Each number is 500 + 40 x the weight over its row's rms, rounded and kept within 0 to 999. Layers, rows and columns count from 0. Numbers have three digits each. The size before them is the row's rms in percent of the matrix's.

# layer 6 MLP up, 512x128, rms 0.142, rows 261-286, columns 0-127
093:528538490499537459448489552551532424473549529490426480467512476566515563481478454499548553523576449524501492463487466588432434474485448542500488512476510471481445461431527480438490460496543532567525551508534470504452480490528471457432514490538567500513492547525471510479444523469430485494499591557456500494517454496558476380541558501466525464478436558451522545515513470513489529505461
101:490507531434534502479486478531489432500440472470516484502499500501482537494478395548472512469571526521493474522499460525444552540464565518465518470464437419455517502526506517489419509503514490531504485493550453573516514493579450497520520493481520499401527483519556501501461404461538561496507588424502544502489596536476479460536529451543581453510446522514457554450443530500484463572532
106:475495471517487462434507512523505461473557499529459543448554513423545602441495477514497511549475542437504399508524549511525491477456494501500542511494527522471488514516487555509475547455554517466419487473517519512543510479402489598492521493524548526448513519491468552456468478425474539470512481484483540460505417457529501504427445490550461510472519462542554517396535590515583476520496
091:522555521543528570511495447460504354491504549502507499469472500492492524456527471403511488513507552544534575478483487597563471459495533504485539505512508501477511500493514494573492486525468511517548493437505419458545488527438479456439524462498538513503502482582454456470490473440482429551539479563519447441448501500499568534522522525511504531516555519466537455500587524581503464560543
102:512503510566521549564517539460496567490489515539437507452509453531515479548497589440534461516480440476485479516510501529499589531475435470533546524449569379525497485481504550531468486441510467500520523579478563517466522527551476487438445514497506542444501428484443531532533515431486505569529507521455514511482557549568510542501516517521553460470483486411474507599541462479536461502495
103:496503448537492504502518517573524485508499544433542491447490429576466438539420546505508529481528524479507566562479492502434532558481510476488457472494539461527530492548405525516546591504403509534506502506462471502478471502564514467479483479490509499506506499497496515512503476539460519520567458409510493470546438492502480618460446519492520502570479459541495513404493512564482522531384
110:472470498485487472484504492489560518502593520426522549582536489450500510513464467503462517517557484394467495535503492542458557494499411498572472509434561460517555590544514508527493474488535513531505518533465393517456497523562516532465486461469537569513518550478506530569525443490559500526553564455538385533476508513493451544504490499526406501498545507498516517531492446482437480503492
087:414469420463515469502520424523437406522477413509468554540480535557490496550523546475508505483474482517488440527604480471500506517518522516528420527456508480471509491542510552475506435534507537555562501505520463477544514522467514463517435480463514523522466557499467454496478462499452589506511516550418502494497484558405495446541567444452529518501544469535451500526412478492545537510459
105:533511466465509441441547453543530486504521504426504467496511546611529481471552532545478483499467471448491524512439531522493595480452517450490541500572487460497444532458552467523513526556533563543574468510530471512497504477583520537448513501512535536514489487522521499499463512485559419489511470412496548532558475458491512431492536482538429488503466460505482477453485457562473463360488
096:473518467493485501505487553489455536486487589401540549477526525536488595481529461486554549479468555456473543540565503496548476536494577477507525490559541514538443481516444491518504475502493506569521460512531474484540463502399488507471444464473555456513499555468444431488539456476519480476451530477571470496446508537456554540494458525434414531504515492509534531509377515424488530527515
098:588505507550553530454559536524474504485439522534442571493442465519524481406535538566551459506450552514515554557534467549448561553568495537456555508503421491483457549479473487488524529475455504554480451420487556486492420534502467568501506440509540480541497518555489500486512461461465493442508593441450519510472510464507473522461499562457463512476512454532558486549533526482524471486469
101:554549442499520502410441475570513491527483509497518486478495505520541454520472471545559547514503457465525481571442533475484548478479424488477443516535445516543423462499546501505533474516589507532456523544546473509555478439466500578492476532570453546521446501482528490527461486451468498523459569477576520589462493437554500433451529520521463462473524587535498565526550438476507511477521
101:488491468493529562533539530520499404489468505435491454492507526505560524506474521560594521405480531456564445493516500488525475406443477538535441497469539475433548520456480553499557464510527530559474482490518472503560550523533537487442474500485502516520506483546531492480492499562518396534410471510519472517574467567520473505560483526486473561447560493428581512459552497522519535475513
095:532481493576440462521551439510518525464448617478563545480496464506496535517542447461512457579479537470526560509448460479438520519442550555561481501467546494488463529424516530521460549488529527549559516526526559491479544512479544526477459502425458494558485564458408532518519452494523527437495546479543476513503502452468527480570456542533550498475503503447417530503504477541465529553529
088:501494502551423560465440499514511511490495526515476563482525514434521466458470399420509509480558449500473487521545464505465562512488579447372469598484528489512514514498464545526462522516497537473540516457468564515473503495536479482504499455544506459454490532562544471478482461431505480531563532539504529517472575477497440452476485536494451561512546497478408539511531457586469454517459
113:474416487525508530479539435493522466507506537576508538502512506539513473467472487489440443506442483463485561495491437546515524533505541514492442587500468448511498483472492531518469496502543501535518519416465439476463500530410454482522488522587507589475560508489503425459470460507503445484590468521533524574494460440536449551479560553597507473541446548521566473545541449528472489507481
095:589382438484480500508426517480476513551480499457474489467506512530514526469456512492423527464545468465459505504449504439511471501548468502556553480493470500546523448488559506542435620519473479463513519503553418509425522501447505505491493506498562474454513488502526407418462536516472556527616514526528463518585530455508515455552467456521517529545507487531517498489550485480477505509459
111:550528565527519460512484522419409527513457500578482426549473484560530503485579549527477433482543462531490473431429490509476471531461489550525496480497565462501540449516542515530468543529486480546411545401515547502505604522520473505559543514454487513526440524466521469452484482520476545489481523521489471468489428492492573426515472548595490517523486467517487501552431502487505504493470
089:447482508506436461433530487468486552501495497546462549468488532528467516544551486448543516533499464489522462488471516537438455537549570470531461520474449519511473516530586610484514476445522489511557494521477497523520477557499544596493488549583479557378506443462509445515496451552543488504531508474527570492523459515509548499509507494515460441490553432446454425534540551547544475541514
093:503524541503534506421529404556511556487501500485483526583503470477472519551444431582496399433521471402533489522514492585490508510564521443511564503457515462500544464503535516489489501484455469496470551523503507579516578541469479461475503494475603480505520515422520456478532496501568538493500498524547507534398530529448519460487457460491521455527509456497497496511521558582502485470494
100:567529549483511435433550438475444463506443481515527528530506480438543523479521468485522472537502542492479482519470503508568504494518559511396392557457490571458607515510484516504456440487492387466507528507531503511522477498488487424483532492470523557459505499454550438472488539508461451492511566534545504512549529468513465464532473542481482507454535529476555482466540596479465450435478
117:471573496464544458561515460528526477453476425501505497476501504558471516584514509500477497527627435504478451522452519523486488501490453618534438515535520424483517568454531464485470461544566522534482550476520425497472483496521519443459554519447531553586482526432483466476493464515498538420461468561590529534544565524518461518494506519529536481513484518530527468490463539484460493497473
091:509428464458499497508562451478512467481440528449442521517493551540435493512525501513481448524492448495483605452566484550492493480471466528541462533495501516512425539481571499496561461579429587496471526449583505534519558493493527513515451478492559507519480548515512518522507487546490482563473492499555511449472508495456546522503497464423364457492518524477471462584497494449450459442471
095:511524523497494588484441492523462452490440454520497442502535495508488468464477508499589529513572507496479544563499497533504486517498546562501505519520456472497455476507541460488524430521497467489530528437513505484495538429482418465500579471517515491537443510549431425468488468486544544438439484481476475575549513454590432533497419562507603532527526476491476493515549434496433445545461
097:556525434576465572488523520459520563448452514465433464513598534515457426483513504437459443568502578488459512460489435435567477534451500581515508500520436470494505550475485546543509515501505491499463445546517453546481550472511486567440522534514504560419543493537493493473506480535488479474489484413516480454479486490501523444434489572534413498441474513511511545502528529505469496523475
108:471437531458500516493483516572526434521495593465501497429475580509449524473545462537554535481474464536542503462516563516558577522448449498505526507483525472517499539528478525524462468539466432453471462500485493492543506419580468537545450566502484580465452562481525494448496433531455460577549487493502504421476446502463480479583521489531482463480555533479464459525475437479500488554553
# layer 6 MLP down (transposed), 512x128, rms 0.145, rows 261-285, columns 0-127
101:464500492479583488459457570561477518520504474531426453518523457507526559529458447487481469480501502492510547519412530551501463540506460522511462455433448439529466555522462551480506417506496490506540459497489579477516504560504534562405491508526506477475478547547551476425514452462523564478532456516442509480584481495528541490557571512458527552482491555510441446553483522543549467425500
102:485549505539415469496476488531478479463559524543508504512378496581433440478457456576517503587529495541476501449550438509562445501544453574486431543496562464493513511505489519493495485508506503502513468461487451547514527544469408517603487540496563472506498538516545535515504550474464489516494486487509455540525521511483561421541544464469447454482473482542450490476461506545434557492464
090:552474484458423504525557466446494495543486485449450476553459461522548537454521500469584465475507495427588523457502448505436510505516487472471516539490523467537526513515565591509475501492524466461480521448517452499458508413463505506412524471549507535503456458522519590525504505524535457569527546433459463550508516573509493533503544522503492473482494433473443611483513462539538559437507
104:531477467540510494413498512493501520489455495419473477535529527515404503527520463536529414525560475555398547522449501587482565516528527482499439508566459427428487466572404516542492493509535536481473544513508573464550486450549470524550466546470479455526498535491547399562554477484480503482533510475469508455525511507498447486518529541494493458478517546578518494522488500507535523516441
104:475520550502563533513524460459499533480511498488511400455518525496557513525460496520420520497482582531513559424462515523562491478505463444428525458457541542466497507427461456539532466461519447547499517490540523463468537488410476515471519564521448480462580557459493541531519496511520471510470494519457475503521451490536498529432441562486544551570495559586496516533434568419482497530465
093:504541500494435551421514466565498511562524479517530556481479520519518526514435484460542525455434575534464478484517462497431518504485549477505578596532528521485448537523460500459428460499475494485410515424526517563468529500498536433525528481506500459488481513470519557511468514484372492491542562464558482493499478512521495487414517579510476514461504495528516563458407462509503513525576
107:462482602432536491538502493565560493565567484486552544488474476499544523525494432454523546477585495493510475505410538488468535505445447513497470515526480445476554490461486536478540503547563484502521463440564507491541513511580525454458510491495474543519449428476494453540500488517524468556496525538491405519495483486381503553491526457486512478477471529522486535490497593404489519516435
091:503433484472496476486481575414444532476514510453421532445513532557494545473568481495451543466473477505477515541612472582509465538459433514533569516543464526524489375454495495524459498503478506490485522507534475480539510532512479507554496478542520512474569474505457460548497501536524501495485549489562495476510447424546552474476467469480496516465559599513564538554513463523410478472471
117:494475624474486496508449522545541486420485467504534502464501489480517472467498465512535582536525537499575445455465427491465443486538521487561498522468452570499469498444508570469539456563507402482514503525481524486542473418546491554566457515473409523497541587492509494473508539451491523544543456548515560547515412509477493554532494540479464547502455446531533456489492506457497474521498
103:446580464409538462432477464503482490536494488502479469501493466473460484514448497480462514520535482521432593465485470463515515499512456481542608480514555398421515555487464485497581531455541547544503522486494544567478509446449599485497507515495518507511561540527531498488512447568542459496536498460537504458563476509457498532525483525490487564570454493516512492458494456483507408544565
089:529526467504517476501491517549511528498504469507492458548449570406513441501429509473540465484508428498492379524557548519490441473473464494557527547552503484437593445500532521556504527455476523454528525494427491516471507457545482483461517540510505422530507537560494571584516524546551528474501439517554563489479466522515539504535445540483568437560446475524464460469537479510434482476502
095:450532520535532481468442520506512517466498524458524516470495450428532467512466524480468520531516545471481510449457459518462422423510528492557528443562566416448462532451563534513564448495522504582515433520543538475490529523509507580607487519464503468490494515476560523445522442489510501427511501526515450428519515477462494480489620507473453514563538491509536431474532420495531518498513
099:569473576551588514477425515512503485520546466514540448482492483499425495487574528448516454566412527451537471462518410546512572490439530550415510432491522473494509502475472434442466549546451508504532504437466513548482497550521478539464540462476532508496509506552524543537550531490533529484472435487455553501544520513505435490523453498448514547502488449515512461485480510566569512448442
095:399538478533597481500532474474540535463506503537491417511471529518496505492471498531449507488516587535502409526507472521457478537439527472477484433466540488609522489518462480468493520561457527523480545534441511458474471495418436493423511528522515488531493520492477475547499509465474522470563540498521509486558477462514525551424460502469419506532551506631541457524569493530517522461509
087:505540525431495433457464520469477476531480520485540459578464422497497501504533501537582462515427498473502560472519535530500497472537502490564565441509478442449500509457488465481559527496481470534543542598536429472505462441592500514593507518435517525515456451550456530549508485558510493481480452483467495499496480448534579504499444574573428474509532473533468538477487560440531515475480
103:521497501520507534522467482548496457525474457504540543414420523518470548535512534505506444509458440479445559460507460552506535499508477515537571551562493461437473436548489495578467518434515440510529533493562479531522441512530474529591515548488469562536538501522517437464483523482517428520577490526508454507476500494525517508566493459554477450474452544427493474520541430469515565396449
094:535513539545503474483509519546476534550533423517494531498477567478529524443553466504538457508451552517513491544553409534473525510517531465524504446466453500498473496507517493403502369450515520528574533548485479504562516448554551526537447505537474559486514491436519522547478508482480527498487372508486609478500499536494521459467549502519425438425480504429504510468471453505493522495521
113:483510472578454521510414495512479447531505552479546479515457506506484482464514520548491482498519524532559444439443486420518511419484451538511481480445491487474447594470535507574586556440497512470449512529498569494520510469482469517478510563592475524483518453481482518520496493535510545478470483516519528431554538548501450384532533553507481440567520529416532489487463547536460466529456
086:532514515464451475410538452520489469490488511530556499476519536406536477487462484443479487564468458469527502447496516515506466491483454543508471517519553426502533512430537447576603460454497458517527596482548517428512514504496475500587573550500527516528465539440429504481567510491532454520500492461524486493500557514431514533434509577537528449495472542457490440480580504523502477560511
088:420560501476490488506528454508481498525514479562500469477508626533480514446532416463450518505509533446530503409485484471489442527568463455474502486544476509485557513512523564578540553506501479495521468512527455511560475462406529507502490472474525470408501534494565459518459564528517489408502576456444499533548495502553440518455488509503597469455568501524481495546449483524516494516487
094:471453552501445369443569454545470469516528512444536520438483521483531558507506505453448512536471472553535528490562499521515488561560532495492434507508429452474548453479532517511517457488552493492529517482482457478557541435418517515485509422436532554504535536550507494516481570538482493519529526453489486424458473495447518484453555524563543455501508542464432533535476497516545519418543
110:451515431510502468463463481553489488518471530429488504514465418520425460543551433468482552501459517568530502540565581536459492536571489475532521501551500428473517549486500494505392505504552517572488541481477428554496530423563412480434465478483515487532498482503485509554565548555471411510517549458504531518533514539514444511498524528464485478491531504514535520534445458534455471498555
106:544470524484497524509455496422449389512485495528455509477455546536433496491570539508540426516542517534479495548580519482414552470472481538434537471517528469515505505514504465485527517574577547478465564533516529515467561562506509503467469485630512482502438505441466480456533502479473486481562440496487487531534455525488455613485519434476458443478487487482466510545527490525527456474520
082:568506471498524437520460502526465547482516470491480471530493545470505406495498533482576498503446477509529515526428445495458502437565545442410494552568532506510568466463530504530520458589468539506480549483568417415527494483464543533483472468485512501512462537574524504514483473494462440461487526487573424496426541539591492465536461454475499553541487471498512524483558510509450499487561
099:504524473517560483474535474411453551492547476481458451451526484532544475405484538462484483463464481496440485486557498530524496587546491496463461531531443499490462469583533481531443450560540586529537517487421429544479485540468538496477484521520531410482474530465456453468486481446587515574544458498506448570542545502522488477556558468527532471478489523520516533497525528426514541517552